Each number is 500 + 25 x the weight over its row's rms, rounded and kept within 0 to 999. Layers, rows and columns count from 0. Numbers have three digits each. The size before them is the row's rms in percent of the matrix's.

# v: layer 3 attention value, 384x384, rms 0.117, rows 218-255, columns 0-95
# o: layer 3 attention output (transposed), 384x384, rms 0.113, rows 218-255, columns 0-95
# q: layer 3 attention query, 384x384, rms 0.116, rows 256-286, columns 0-95
# k: layer 3 attention key, 384x384, rms 0.109, rows 256-286, columns 0-95
v218 094:501519526494506529518503452504498444471477509504512487504518506466500505539499546516450488516501511526521477481470510504528457516531489494514519505449496487471484472472509481548546511477501469532491532499469510502514520533541486511507510512485553529512533519517469519527519453547486491487
o218 092:521527478563493476479503558501512515541488496480475536481494461524533490499512493475508500493485492529473486515496473482473498456502550475505498483519510506485505528506537475494463530489516521494499509521538485530450466511478491499511496565454456500532454453508523494490490482493509487481
v219 096:509506494509490521502487504521524523528495525499503515492501489535526538525487504516478488522477516499521479503518495524437477496496505478540527494499485472502496528491505474494496496506504535491499521484448491466546501490495482482532493574541513524534530449493525470490480491534483424529
o219 101:497481476543510490514514497522483485489487483498484432478451491497510498477531505514464525456517476484474506488498505507541526560482476499517534492490513483524492539527504519493492496517499497518540486459544448539539518491514527491503501518456498471475474510486495484471513512516483548498
v220 096:483471496452539494529507501524497506473483513519460519510466522478444534468459520510496457507514480486511514477516529498503513482477497476529501445462475496465497498477507520528462488497514486498481527571509446496522505477479502469478485500529501519519486522502523494501493545511507495548
o220 093:492528496505450507508520491500474494518533526508528488456507504481530471461475475479513482479500496473484525522489480477511491482469472505503587555548503501514497531555472456504486474495470465527469457451522493462453466477479518499548493515489520476504474490476475489501526436514513509450
v221 097:499489455482491496523492461486504469452516490510486465518491562517516503502466535517505503510507494487504505479478435509484510545503487518504478465505519512475526505526513478474517510487456483509538476499527504443481501518525517493520561483462510479476504463509521540523519489503470500515
o221 097:515506493478489512510492498516452487524510445490465524479528447487461520489494478504524535491467479494485530549526545497519433495476502497507478511497453468494479486485534501493464508492496496505457523537492456481514508498527484548517512463509484522489538494494472505520483502502509497487
v222 101:456515486461517500494475492490534519513465494507494499516502484456513512507489521469500514438523490521481549485494504493511511498516519524501534493486527495495442484478464523519486571537502507502527523508508468510460490534493516479437491451485508498499486450541522489496518489449526509520
o222 101:509490483492457504479537512487499486532511524482494546500510492497460499553517472492510528533504483504513463542511524499482499504491505475553482475523450531527520501499516475470524491519492522523528471477483490489477515464483504477505498515489482490477518540463495470516512501510496517475
v223 102:517459497484498505514507491453468480442523445450506523518554508479531511524529498497531495496546509532518486507521507506522542526500489489501464503540493515520482485511530504482502533501471497533472522518466532522514507517505484506529492539520497547487461484534505532506474515504479511496
o223 094:518539518500503503502515486511492495566456518519501462481468527509510491523450509451471502482505470472490499485485508498478469491494507557505562500500531520515483488507463527506530457482473498490471504546499527507480495481494492533469542482463517508521534490486501510516510486534506424521
v224 094:497512514487508493511483504545506530515517476532502458536517522477506499530488509503484504531530502477494547478482483537535517493519478485493507498474507523556465501484524507483499467550486496421499493515516495532493510491514506512510512467471506531477512502499501506491482491510486498484
o224 095:518509499532518485468511526501535456452481494467519549496441477513529528541505447491492493459477480544507494494491504500510485515547489500509528503465520455509545456496500459513525486499474490526477480515511543499493524499518459511461474506548498463447463506493526493514511514520546503541
v225 094:520540574511505532514492495499478517473530466502482495538500494517526472496490471520506549493501478485484509494489514513495495495510457494527471558495539511509471507493476522478514497543457523516521478524457477469562506495452500516486546521484485483467482502505533556482480487470472493589
o225 096:514503488530522494466513509510495521511481509477514463491493503474480510512519498494537493537464503488497481505476512543525507522474542533487475457523513529538515498514516503499477507471511490482523499498509507512490494527504490495524499471549498494522508509498477451485521505516498493488
v226 092:478502509489517530469531445513480503467520520466465478512495505506509495513501501539508501520517519509456495478490499560509455512515526517459478526503510470477488497529482481516488561479517501494541494542497522477482497510553510516500508449485542505530474494505548522502564511465509501471
o226 098:507459485482500472532502534509471485513502499522541538487499502486498486527506541486518503508433496512497469518520571509469503521476503474476466469481504516500522524469514506524504500492495450502504532465467498526514546478489510476461491532510503489476510489525471531514484520516505472535
v227 098:486470515461491522501507477488468538549497519473517506529505499487497511507486464490435528486460487484509512469492550466470531492476456509532507446479490508536452501477477482493478465545514508445536491513475474503471542500474482507471508508512520517511532533469532532526483466525510476464
o227 100:525495471545508517499509495488511458506545504531518518506451479490482498454464497514517451500473476507568522529557491449507551508507490472446501547499491481522493506510531513483479506494498474511510494502531534449526483466514483469498477469471459477483466532534489504502505535496492512502
v228 102:534454520521524491508462503489519505468467482490496487535536548503476511463498498491494492489463506515469492510464483489470481481466512525497521480520478516532476523515480478516513463483483510505515461510513541514508505492507501536485491487511471472506507500504525526483438508514503482537
o228 097:511502476459502536509503478510513511536542483485492470479505464525546472507535517526528504481511545460499484467476427559511514472515483558476478533497517502476518470519478484488488524489523524520524482518534448451468460505520519522547505526509474526487498442507498520495486494485473508450
v229 103:506496488522507514508517465451485524470489484485516536494489539498446479495449479495490508457504495470523487471565544485510486474493540476567476512500513528547516507524516494509491462467479483464510496469521539508489485488501509493485503508481527475497520515489514461513519453534498539521
o229 094:522506487484458482470533479519514489516534463490488498509436505473543503488513519469459500490483508542536456469444510511471507521461454498471517438542521566523487501465507507530443453547497565509522482485474498512521522540454516500510509528512488522514497463495492545456500506472503499492
v230 105:449527439471509514538477441489488511477532488534512463522527527498469480505469516454524524524541528470513497510516511469518497482476483531494491500512493516466462519492483526488544523498510485530458480484526524485523477465510535552496485473471470491511494503506536492510470486510493537480
o230 096:543476523517488542494490479489535436467460485437489511479482473526481502517474486494495515468471518481490505464490498501521504559498540487496520557517494461502483520519479483506520510521467506480493517497528452492517515499510465476499504520545507514522489457493471515530521457479514433514
v231 098:465492446509505504514513461508515450475480496529527501474502480497488504489532452522452527486504486503498458452539506490507551445496523525517502503518469496497471475466484500507494465512475497510467529513535459467523514519449499485509474500493512507522505520526523494514536520465492476530
o231 101:561494557521520481494454514487515509487537472518447521511508560505500489473518505486511507465427548506457485540441529486521501523522484496491518501499532517445512488521479490507533513504470483469492481514531489527494443502539491539482475493528480494485520491497504517499506478518510495492
v232 101:510532479468516498436476433522461470472526487539514496543488497486480518498486537488486512480523459558517526514503491505503457516516523519489512494511470472514485544477465534491488519490543493500427552464481477487459509525530497555541551523485513443485505490498534517513473520495496554467
o232 099:506443508478492494534518516496518477535527463485487504499511455481479455480478473506481558531472528484492476552475503503499494544509565539501547507492503494476481485529504484534515491514487474483544517541511501485547495439499537504495468522500490535491529493483503499516564519514489435523
v233 100:466510559475545530464539502496475481500519539527487496493507511475481506481490517511443481527502498512440492498465469522535548491479498508488500557492512506495480497469534509501490475489476471467537451514511492495543508505524465489526510490533466515495495561495516548520490466477498503448
o233 098:541518527552508505478480492458514502521528539486505506462502498478516466511457491510508529495461494508540499501572474472519460506456517513496463445486501473471473515479526491507565496524531484528513486497507525501493503533467518508472467527528514425509510494492462488552475498480506503489
v234 103:520545495517514482532515530486547509504465529462480435449518517469472501508568483498524512524522509504472533503483524506487509530498478536479481476503487486492550519489518522507458531492488496511526509498482514516557485541534495528521528496542490511488485476501465486431478493537504449525
o234 101:471489489480474489485467451549456507456508509481516483560526494511568486482440486511527474513481545493479528503501537513529539477461505510522457488483492495478504540529492476470558509464523464499458505515501522484432470468473473488468516502496487492476505556485503513524485507491477537493
v235 098:461519477471530519535467494532484518495491501519481523488553467471536504462507506473496472507484498501540484501489491493539493505505492507488508513485532478508483542505466528483488520546499520526513506535488507482506531541528546505496495461490499520551493520461490450494529494482517524527
o235 095:565484505533474467500518541490518461498538482502517485511457520520481493526523520514458502524505502541463522496524491447465510469520538489526544505489507508530477504499499443503506484482464478526469488461491539501492465504486463473500489523465530472482493490499508489498454479454516471483
v236 099:508483472475519500487499458476522490519524484500506484476503490499464487523530506501499505498505493485482486468511455512514531508487519489539499526492459494497482483515483486554481513485478462498527487489522522513485501502499469492506446482490479516501515507519516541473473524555477503524
o236 099:452512513547493499485480533466474516503537481522496496467513518428492500516468489496518498497487489486520499475494489457527500512526500506444485536520485528487482503502485471465507490566535514485486482495503471475537497500541519521550528505509530535491480524509487449504531479435516496505
v237 094:531508516470480462515534502491499517503471475476562464495569487472446507481540464463524503505483533502506479514503551453562479488462494496534514492511542479470492493491496501486472528533530532481516459502526469545500497512468519527479502453529527507535469473488488492492463503520495489540
o237 097:503499455469468495499480493513456470507485499494479527497470455515519517473467512523553493503475510508511557470482503504478496484513533474497437495478444531513508475487473480493494517510486512493507511491497468447499490485514530494499532572485521526499501550530465535530494513490485489504
v238 101:524475499479544524517488516475515523488516481522514476527482514502516515529517509500521483566492476515477507542430495521476475537527465532495500512492490487492485460515522498486499504529518515508468504525505521483530487552521503520504500519494529475509483459492490481501490491505469460515
o238 099:514486463499447475515549506511489484504460478494464499473528497524453487511497468506508485457532529464506490494519494519515517483496478518467502524521530516489512503534480530478490539508474500487503548471496481538503483490504531538456512438509473508479487488511524443492494485485507556521
v239 103:485476500507506527499489490504495510481554507467494495473558504472509474484489500521518528526465504508475494501517488461532452455510505488510532544514468451508468493494504471504524491471513496503492525474503548545511527505474518471495507451536482486487489521506496496536515477523504483483
o239 097:513543504490470502517483538497500460538501499442487490494528507495518493536501504476485490471507549500522495514473507499507503429492429545494518493455511531490497491497489467509529490463509531519511442537502493474517481504505483473483507504485487486542515516495517488510502508488491475539
v240 104:533459474515501478509467469483461495463501499529474456507504547461485466530476507538498511501522489491456474467461475491491501515476502503500434505500466515492531487528510541508508489477486469521480525509502501525494464511525500492537520478525488485496507461506530512475492450484511496498
o240 102:476480486503506548553522495489511475526544523501480552496482462508533501504499533514505499491470500501446497518523553486527472488494545481472497468552493474458462498450477505559507472475493509534532483499495466486502510499474529468470527492526457512484507532507493502559538467488468477483
v241 108:499503494547475470490516477523532493471531506512558480495511526492528527473502468475504506502479500481491463488503525523496479532510495478496462480476495504498506501525481493463514533465514501509467481533515537558484478558519449516471479513522508496536511482491518474509472429548516507530
o241 102:481527536510531522496457485521500519500549490522454523478503437538414498496500515539467505497592492514469514503478492489531523524511464500491487521504523468487492483487505536528496495495453512507513519458532480497488518469487523475483494528464518540531494526527518541478508511501525482520
v242 100:505459465513490521500519487481510514542505482487513501500486484468435539535479525508506528513508518470573506528527475479495486509510514497500489484496502509535535494508503547500492528519476514527500513450497508468493526509493488517511522525497531501454469495518490515509510525498508514506
o242 103:469520503456515487468506489525473435447492486470464445516517535501501467503483511501526509487463492504505513516462553525543516475489463501518476537500484497514466491487536489470508547452497446464463503521466515490449525480514527466485515481501528495529509484495462524451501494492507495460
v243 101:525508506490499500492478445509491473501488496463492513482551532455504572548495488528504541532468513468473491517495463523508458485515497549517499504524459467454476532505495506518498501474506498467484537474476491474507534508538468541474491536507564520488511510539463515488499509489511433444
o243 094:504489506540502517504499561505450507514490524535501512518505485507491473496552510541494534489463526561540542473527514489523519476460517497512518529461506511470455466519493516497494518524541490502521511516534520508566453457527495487519542495504480551508448489488531498518493508531519521487
v244 103:501481458487507513491532509495475484495479486540505514518526508474437517530511520517480533487520499470523465500493503516526506468510524456539461511522501538530491527464522494514466540530499474544462572488491519480473496501519490458457464510509516521489500496540475503533501522475472501471
o244 106:498495528440500511512503504503504512524513484471531481477483499484496509479496545461553456551482469536491484498494509440488547483501489504463521486483530458487479505506501468442464459527505505487503489508524462473491519530541448530487544515515479451494491509463526494496527464488540500496
v245 104:503526470536450496515544497530568466524499480449549511489487484521516533491508508476518502495531553466469507518483556489483506479521457494535466487535546514547501537485540492522517450528462463466501572508482500518476483524526515481534514512471537516521492516484510511509520489515518503504
o245 101:482522538519538472467497498493462528476476486467476529470484499482456461504470497517496482518462488481534483479459497449527506526494526490504510469484501490488479444465461526475469548463486483510516494529501479485518505482508479525512494486493545536497471517519497488507473480523459525491
v246 102:518509527503485508553473516498441511483501460456500498507494501488505484537464468552547538487585476501486512504484540535502510529500539501542494518493477522504462514496493482501515498517494446482482554524483559508526497498507524492475538502468547491513495465504523507494540480492485496496
o246 101:530489493527515484472512462532498515523450513502488539480434507494532491464483496510518490488493537482499480506488497491490462515507498489504490516507504504541540472544531579524474524504524550530507509511466510478502465484483507505527477466540469453509507550455485459470468494474515452479
v247 107:521491504573515495476492541509459537481478509485556505496482553509493504503533519520496507505485531459520494528524511511514485508551512459467515519506505418506508480500541523484476538528496498495501480529509499540487525504493491476505475499511478535506479520499470497483506497508469492482
o247 102:437514499485500492499525496464507446522486514545453494507523461509483500459502475538499484494482453514502491478485464505538453502483475490498492518506505556520512472487553510523522471493519511479481538472502518468470543491502516479471556507499495472473509542461511497511506531499535502467
v248 103:488524508547499507492491489488458563498503550470491536450523471527497509495529539487490507525455532465476486540501494475530541451525520476510530509516505496529491466494515477507531516508458503519493525477483555502473498520451523491513525493535499494492531508504502452458535487508506460510
o248 099:530501546507505494509536468485538530538494464504491467514549503510500482517482460461468480485487511551514521459499506485495523490512446483506473518514451515547490488474459494475493512486526483494557497534492486545440504540546466429484486498471465536495448477512514514521470525527488476519
v249 096:529518481458518545514465544528527471500533494534421510497518514510511483501487449495519509493482498499514494522515511509470485480494511521462502475492511482465510484472461511510527497500478521531523493482515521475534499491501539501492481480488514495491473504490531519538535524505466472501
o249 093:505495482526514480543495503484494569482514531483584492495505486484541500461506487513473512540511503474526505462494507501501511565502485492520501488528532519476541519523487500493499488471513522469545511486481541506500492525494491491471527512505520498516497469492526444518493467498517485524
v250 106:492484478475504499477468499497470504530494498458499519472503484488545491517525505485475509508520553510490529455464499522481476516468531524543487556533487501500500497521513486490498531485525466475486519482479497497518471498497519509552506547514526501461490518505512496515526495512460456521
o250 099:521520525524463508529518491508500464462453500518527501461507470505506508533466482486501488439465529492507458500505522496517536477542526490456533504489524485483520546529487505485480480514512496535527516505532486498521494532510534477500490500483465491489506461470505472477446532469521507467
v251 098:474518521487539510509537492497509502482500484534503485488518490490482529461488506497492518512447504498504462514491456537515541530488494490500480452488498457486495512469509513511524502515508520471501488485501523499537531493509495511495555445534493493446458487508487467537525492509479518531
o251 095:524486508482490521526464495475506514510543530488516459502495483513469487528551514552519554483469527527525508481545514509528479491488518511516494523452509485507490506520508523489506539509512453538543539473513517473419527515534547491508507509482496502481515548528501513494510562467531458498
v252 100:435488487462478438479494480500516470519464482443522503459520464487492523494461518479525506515496521474500494502507486487524504473512491474524560528523515485513467498508503509540533483504487520480481527516478491447460468523476514459510518490470484567518495509489455446460532523505506532547
o252 100:509489480500511502487542476482458529512510481510468484512505552505486496521494472487464503501500504508509521518510490470470468516507513499535491452495467537526465483478514439500472522513476450513484498530511548510506488489530486496507498482482576521544535493533547516531459530494553484512
v253 097:494512490479493479485449511521504499536487560504514515523518496493490532532499498447534518486505534468480509530544501477557500489472483504505511527518473483495482524488517503454512503493526487512439483449471461496509483503502489487547504517502530533487496473475469498440470544504483416539
o253 097:518507501498481463524487486450490501506482500496479499512529503539529476513430448485487543527498453529528533476506485545462494477503551458460538477480473494514502475490465498517531516497482466468466527531502507520505495510508483459498518493466466534508549528521501515488537514528552490498
v254 100:553515474482494513502476518468517533492469488519518532498513509483492512500503468508487527541521526469496518520526525490478533495520484503520484488485494501545503500522474478469473500530486535514499470521525514525508519500469541501473497530487507492482501465502509501514481552484524465490
o254 099:481530505500494515503468469500480513478476520495524523493476524492517476481527512539488490490490526532498464473503470514515484525522505482489482482472551530484503476468501533473508504539507519475478499451512491474495471494579443538514487497521500502496534490485503509482474425490488464540
v255 094:494497505485481507510478515486501492506506455502499476487510533519530515476497512483539505497494503517481531529514500470507523507473441499516495492519503473505510478470533480532497466483463510484489544432546487481513491440463534474495519523545520495532491521492491481514526475534504531499
o255 092:520469498463507493533495433491512478471497534484482530518508491461499490473456495490463534502519496494509546512457507502475522548520538484524507531514505507512489493524475488456521494486518491497439453467490505528535488535514434468494467498494540498462445491501493515495462487507473500515
q256 065:488498533514515510474533529477524488472485486489462496523448480520509474515516522526496484521477517510515500516486547525424500521514523539536489498481514499512509506489488501509512508527510535483528507531486503518508522499436488553503552520462537479519521528500522481485477489519494515477
k256 083:519504494504512532483493500483489522447525464477499529529515488512519511511471524559491513490500517481474523494475514495502511505508481488437536511526457506502500468531474521470539525496477483511518526491531481523482505497544477530521484488497504484492459476499494516503485542509487507526
q257 059:504514505515513482484531526508530509481485491496486464500463490521500503510525492502514484527507504481503452513498546498465493507444520489528518457482489483544496514484508470491510519513529560474499522515485523494518512509447493526497539523468505496507514501465506478482458474526495493493
k257 077:519479507491511488486502475465523511492514520533454479518476447523507511529455516502500486496489507489478495489488514498467475534504514518508488509488506510500493499512513508536508547484484537459506490511492500512500532488452506534529518487498511462511510504509508499532486490532512541480
q258 069:503490504475517476505518500520523500491521513510521501459508534540479525525500505488520514521509436490522470505491513514546499493475516497487538459491463466522494464508514489513487515508549537525510508523520504504500498496522485490496485480494503475506479522479503483476466464519498457522
k258 066:472503491503501471506511491504506503498462488528478481532465494506475488520512500480510469505454509485487472517506518495457480513464501484545475497477512478541508526482553476535486512485506520493488484513465500501521501484416508498501549529517484513502519502504509503528482504520514504465
q259 076:494512492499533503506466499490483497533535535491560484489495493492486510478481479496497514479512514503519499492522458491528501469516482490480516499544488524477518515530496509494491503479492484484478504486536512496499517505541494457496451488508501523528529464493490535523528490488500503504
k259 068:504516519503481488507484491521487453501495492498536498479538538505510497475504475511516508505525460511476492531516461527539504460475490474526478493463519528466502497474513472496447470507522480541487511501520501467525471503475497469498500517515511503473465500485495482472488507473478456515
q260 072:495475477478500494488462522475527528528487497462522515491525476465480540484512479492513488529483517484490489538517449481517514481494489467462503476549489521512486508520502514509498469500497496467481521489506521536486457506550493444543447507486522519503491508484496521459509480487490496518
k260 076:471517515543503466536474488531497467504504521493534490482526559506486492466548454516526519479567467504490464510518471493565503473496506507518504521482505511481490466476475495475497486533476478527529495471525506492520476479481464464475511503519486535475486482487462489465516511460485457497
q261 081:488524460526449502549505483475465522508507452492486477535477500474501461496488516500507500501504529482483515478532511542496520480534503536513506525506519470503515524463516543516501522501458465524458524521498477470497503488492515497478506518524519531476553479493529508511522537501523538488
k261 075:540503523466473533492512490501502501476526507475500489472495502498520511515522484537516499478487452541510479511451469473503527541539466532437509477529441517491499488543471482495509502506504480508533510497524488509435511523535491500502473493513543491508501497485465492510487520512494480490
q262 084:524450487519520515439484473517477498470482503489474505480489489505490500496468512506523480481508526530502530488496523488482505514508485516504495516486550543481513518486494492495451469527475455493502474468467476480509506512481527493514472524470499489487499464495489522500533535503541533481
k262 103:511521505456521538502535561466473529480515513517484523478542487515514486531490527497472518535516516516517514453503481538501519505524478480460522503471521440504486529508463488486512477476501504525524500535508489506483480519527511516485466483474511498497510489496514495526489486516543481512
q263 083:515441497522494539510526489425458504497513497481460529522518554477491461522531497509462513508481545504471520515500490460496506519512522538518487514496478547541519502496523474541493482492517504499493490478471511523490484530471518543522559533487541479509524503534506526494499500513499528425
k263 076:502495489504507484532487501529511498460473489491493473514473485482503526494450487497550470485482489476484518510498537478483476504504523457527492524530483493496500484472498565522494520502501513510478484499494534514474531498457447519520503449516478492495513541490516454511493484486474507513
q264 096:493461468492490504449461535520488465491421492521515525475550471475510494516492474501482484549493519549509519497478440498495492483489487501514525549518507496506500520505480493508486500452482456499467463505478518552508470496504543522512502499479527514465525505497505500508520520466513499484
k264 096:494515522510479449531499517487511513495525469443490487515506521510460536457522447504537510485518517485482509520546522497517517492515496491492492493510509470500515514458468531516505471522460517515516500515509540459459495489487446516496517527523499521511467533459477469422476493485499508519
q265 096:480490500517472512538501482482459492486499487506468461500454485523534422527484546528496527492492471486450518454517516538488507502517527497475495499483476502485500442511498474528536442505533514512461525482521494500475490490474482535480542494485521498485528518441547496485511524498508582514
k265 088:514499505469509507515511543566449497500497516480490515520532500533463519480535504484503478483498507469536500552499525487486507480499498508529490510553490473478505512469473504475465556470487542475437498485489510509509520505486513529534515492517467483501506502514487501555514460490449501489
q266 098:481471532492502521529507520533511506531484491548531532505531504473493534488515482456471526500459505528499509531503490476524506494486528451505498489508488474518489482484493482476533524542476461472514501536473526502482543507492491512532478459543556505536520510461513474542513430477475456518
k266 101:501476483462490497466549443529516490476470512476506476484446487498498485522510483536550474489526486507463496493490459506516492517495455523475522494485505527471499500504480511498470500501492494505520487463506472449493487528477503477475537508493476521491432519497468457440501486495519547467
q267 102:507529529515483489480466513516495554495493512487512478495512442503444495494484532499482507502492507476484474508537473511531509518516456502495502498515448484515505470535524533516513500483512505500486492472513505467506539471540453493524452509477474471470541522509556467492502510539460481514
k267 102:494491476498468498525475475527499489522483525485504479493512495484538488522498494524510536508493496510509476514512541493472524472523535512505507516498492496524500521494433470502535486499468492522525488550512507492450489509477460495411467531494494488535497486481481528514486487527485503502
q268 100:504515474528521478545485527526515513525483456543501484454478502479562457532490479539454506484522507501480501479534473547451512492515538501460497499496541462502514482512479524531497501491504464508501520530514528505492496480464489462502480523468549558502517495495547486505493491470509552470
k268 094:482536525496518485507481461507485446486515512499502492485510473526417510503499500475538496485512463524521497521504478520526488516530463476513503483526482526466517518524541511516458486513466496524549503469490485530472475518482528494513502518511492484487461498442467524481510502529475504491
q269 099:476552485489475494482526509482502502501501478526542473490519496476515504481458487531514493533513523506521500501508493490562473495518492485491547482484514473495499523505527472503513518502509458465519482529535454487507537519530506505467503506493493510485534526468501488477489524435510468509
k269 102:542520543512549523435481515493518509461526500517490501503492526488550527523502530484443511474512548533492498458475515483404520487492465518493498468470499515513465509501505505488493495482518525514511515557460515467483542441527504485488517516501548483508480487531562496548497494520517554483
q270 099:518425538529516499528537470501450525516521539497448509520474488480529538492515512492519493481510466504492522479504507490486547504491543528446485487519498526481506487510474508483449505502499502542465510464464484457515505560531556498502528490499500528514525480491520503472483502493513498436
k270 087:464493480467510536513501543551472489494435492501516486519541477452487445531492482507494506512486499464478508518482507492495450518546501445509467521507503464499505523473481505493510525518513526462510470527461469519515510507470470516507475489491493478525510504491476473551587492495504503528
q271 105:492517500477504522513446486517495468492488425516510507543522534455477500497496499503504472543490504513481499488487458511465504534520500484489455533507510461500496484460494475443544535528530499510515509503455519475472516476534535487553513545499516503534472507513507513546526493490518480502
k271 105:500490443488494510513520486483503496525495548496493521420478482480543484522488491487515496476516505473547473521458462519503509514521487490478545465518480524429513525509531490549474473511560448516533505514519502522463467487493477518471475468457527514510504526488502472475506504446502511508
q272 093:496542486519512556478478512464463459489522495524490508536495581556500442513471516466511489512496483526493490449504524514524497492554510511533535504497489444499478515494502478494504534477481551479471496525481476473529527443533510550484505532515488493528505451517475483503498540486519512500
k272 099:528497519495513479481528520521524501503489487498538510496463488467526526525502571532490490510517549491486526504458498507455474492469509498496507477510526498513508513512543489566520524526530482478465505534484514490507479465499514529567529485486508510516532535513548500493486501487477540444
q273 095:510471504528481504464487478514439495510496521479482486513485508510515535468498510516487468475481495485508503513497502472461470548461527462504499460482523532467506483517522457494478521489451504493501463460474522488486493514505532511489506493517507495526467483498483562552507484493523472488
k273 084:504494470526571511450514520491508490487512497521516485524490474475485484512497499499496536498498516512500526486532539494515503486480487503518505504494544487502523538491526509505502495479523513493485520503494479478526511475468493543523536496481488490538543491515523520484487490501526508483
q274 090:494516506516527459522491501503488514498528467423503514479504482494495491497550515474518475503490448515514503508529470531522489435510496502549518497497494492514481515467485538504495512499520489498504575516517496520503567484495534493507450498519506488512508533537474482456515509494489529548
k274 095:473522513481454491496451506495475507512506507514529513517513496500522490539480516514489507522550510461514473510481500534502516475526512495459527486505474507491494531525466479516491470542498481543487470546521516475478478517516477497485487493478525483470505496438478494538473524526477501498
q275 090:487483494569474481474435506453554477473494506520539476543509495521502467483496476503518463529524508515437476500506484472492500538502526467536478487476539540485480509511522497493471465501484504498525486549482506532527468513492476505506497482474498494527482507578497515500439491504527487498
k275 107:504492488483523502485526465475503486548529503523497473488459454523464524479521512469511529501485476506526515528541534525530473488505513506512504493508493467498525502489533525528498516504480522472473502446522478489468499515513514488561498529518467535480538503489478517494500504533489536477
q276 099:483499520517500522497526501535491485489516482484540493482493487485464534483494549481514492514484507492516521508541469499531497535509485490494533483506512472511501499491467562500496503535524511490476503512504523449513569459537499486514485497502437466527479496471501484497554482496497446510
k276 109:492502503480463522518497518473502524541506527530459469487537500455530455512540502519459513516485498507490503457446479524487529469503503515493486513479506511477475533482503457494518512495514480529521481557498479510485443463497485506458472492482524508473461494502496469529494516488513504496
q277 100:497489482487523501506510468554551448497522516516484532510533486509538491498471512492507541503496498489506500484499496580472485525498532494567492473511544452494498476550499499532495503527505509474532446532516506507495497439501468527477494495492470456476504471485497511538489521505473516551
k277 101:504480539547489482464455515455482459517499472498502483530459496520502484513502521463478497529508528520512481528520489463492482480517508533477512520493518523529533528488533510491512484482504496500482535510508470531519525524471554491521511543513452521502481480510523527482469510508489552429
q278 098:506448498523489519456517500481466505524488517481512462550516455493485545470480533506531487533500487520513519518543508469530500525457496523501471501495488495510482496480543543482458470500451502479516490487486495518542489497485509487504501469496477476542477452503493506498488506483532470541
k278 102:519494520523456505507513537474524502490497494482483565531501490516472485524521427497510536489483509482461489506529506470521506491487541482508508499511506516515524490507477490514548503470485504446429472478476536525500534519504496492505493502496496506481489536500509532502519492523519500490
q279 091:492497480548484491486485503439504477502531494505463505576502469531506482499461498560509493511504506512483471518488509489455504550535508494523480471490506565482514510476521480497501476491493503496513472493465537506483499510520509521485519529481528493504505525503480529495520511516541515489
k279 098:526494468498524486473482475485543510492519497520467491479503516532509559489503464486519511497465497529541518507544515454502508506464486529517516522517458490485531492514568531475479490517468493494493503478544479517485501509511491522519521478532486480491526514534519534512499492504509497515
q280 098:478471508472535477507529517504508489494497503498482483517488499512524517477485496480496459513539478486496506523486511525496511498460516542470505503469549488479535529443477492545472465518480472468510495498492478486498487531481453523508498466537520514493528505474454464509465507475529552503
k280 103:543464556480494517495497484479504491490499503507520517532475472495472512530538492513484485507493496560463510454516507464527505510490492489536470512541516502482473512505541511500488560496496522446492519451460508516535537502494530472526519519512450489525482520494536514507529482517495475466
q281 104:501511475490511482496489512488574507511504512531516472512506482507476494475496534528540499515503523451501493483526486439513514518514460523512531516474484500504515494510507533487475481489511462488512456480453492449448510472476466516477476483499535472492521540442485478520524458467494459483
k281 099:512515470511477469506500502508483531519521513525501451476483487482493483535504482522459512507463501564513503489528521524506504472508541450496482477501526473482499527511447460492540514508486508551539523507501504502495505526464483484469453530471523486485463496498528520477497513539466478515
q282 096:506529474455499486535547499564501483483465500475486500495503464487512490537472524512457491490485489500581452505550501495442522477487480496465521504526557510535519506450522490528531472483494495490450516483545553484470541460476516510492462525487496522484483500473497476504568477452514513488
k282 101:458521500491500519516470520488478520492507511493476514452523546513524506518509472485495494495504514516487494498469496500530521513506468504519509476495456489486533497493472495472468480549496456547516511519528467490490486488529487494495523473512487518498488471477516489461459509486482475519
q283 079:450510468495467481498513561479497556540501504480521494500509504507502526479543525516502523499516501482539517506505503513559470465497509472484505502505506502514509482514470535490470485515515485486516536511504546500481508515531512468479505463487538516503500477494513479497466488507483469533
k283 079:464519516509525497517488465477492516459507500528466479486490491499492489470474514515487504506501499496502479480517443495493541535566490534467472532483468541490497463512478480479515480490461505545510511480514476495501479516540482533482477483540515514455459508452513483523491521469508487492
q284 106:490529486508486523457516514465522495533499489500476523534523484501507508505492497527486531505473565526514461498504502468490508515501440492484526477526495514519514535534479557500490539488470489523468467460487480508518478516556539471448450483542501487487489528502460521503525530506483462461
k284 102:534485478499527459478486484516547519505535484486493479537485539492482486528452469513508483493497448529508528526511466470491457492500488480477529495480520435531528490469501517489526460505504495486466534514486533461470488509471468506512527511551495524526519462520487497517536505484522509528
q285 106:512465445551480484494545527483475470484483513534506561448460483489495505551492520541484522553494472485472500480498470479504496518510500515478487511519496432485502472500479510474499534486506452487495481523457502484483493459504499494547517492483516469493512534491488561499548482521473459517
k285 099:506550511492464492534523527520447509528460489507493466523541518493479491484533450505491470489488553497510514558452514520489531492539528479502494485496525523545512495515477488453501489457490497522550479507509529501477542475439463531480512520494499489525516509474492464485476460500478549498
q286 096:479501522492482527425493486515507526544492511475510478535509437514509506484482511519525457458487546493475533479532543525480503498492506471489529464522473500490499484491565474495515484479510525512484524473493504474467509511478525525509487477523524505511502482467512468487542465486519482522
k286 100:466496472501501504502514517492508505448498516490492519454486533476521480528500470514498507495513491507512487454496495514494516536494455500474474478478509465479488499473453467481517523509495486520503484526512501461486468501516470532458498494481519517509475534484546494468482513483507461503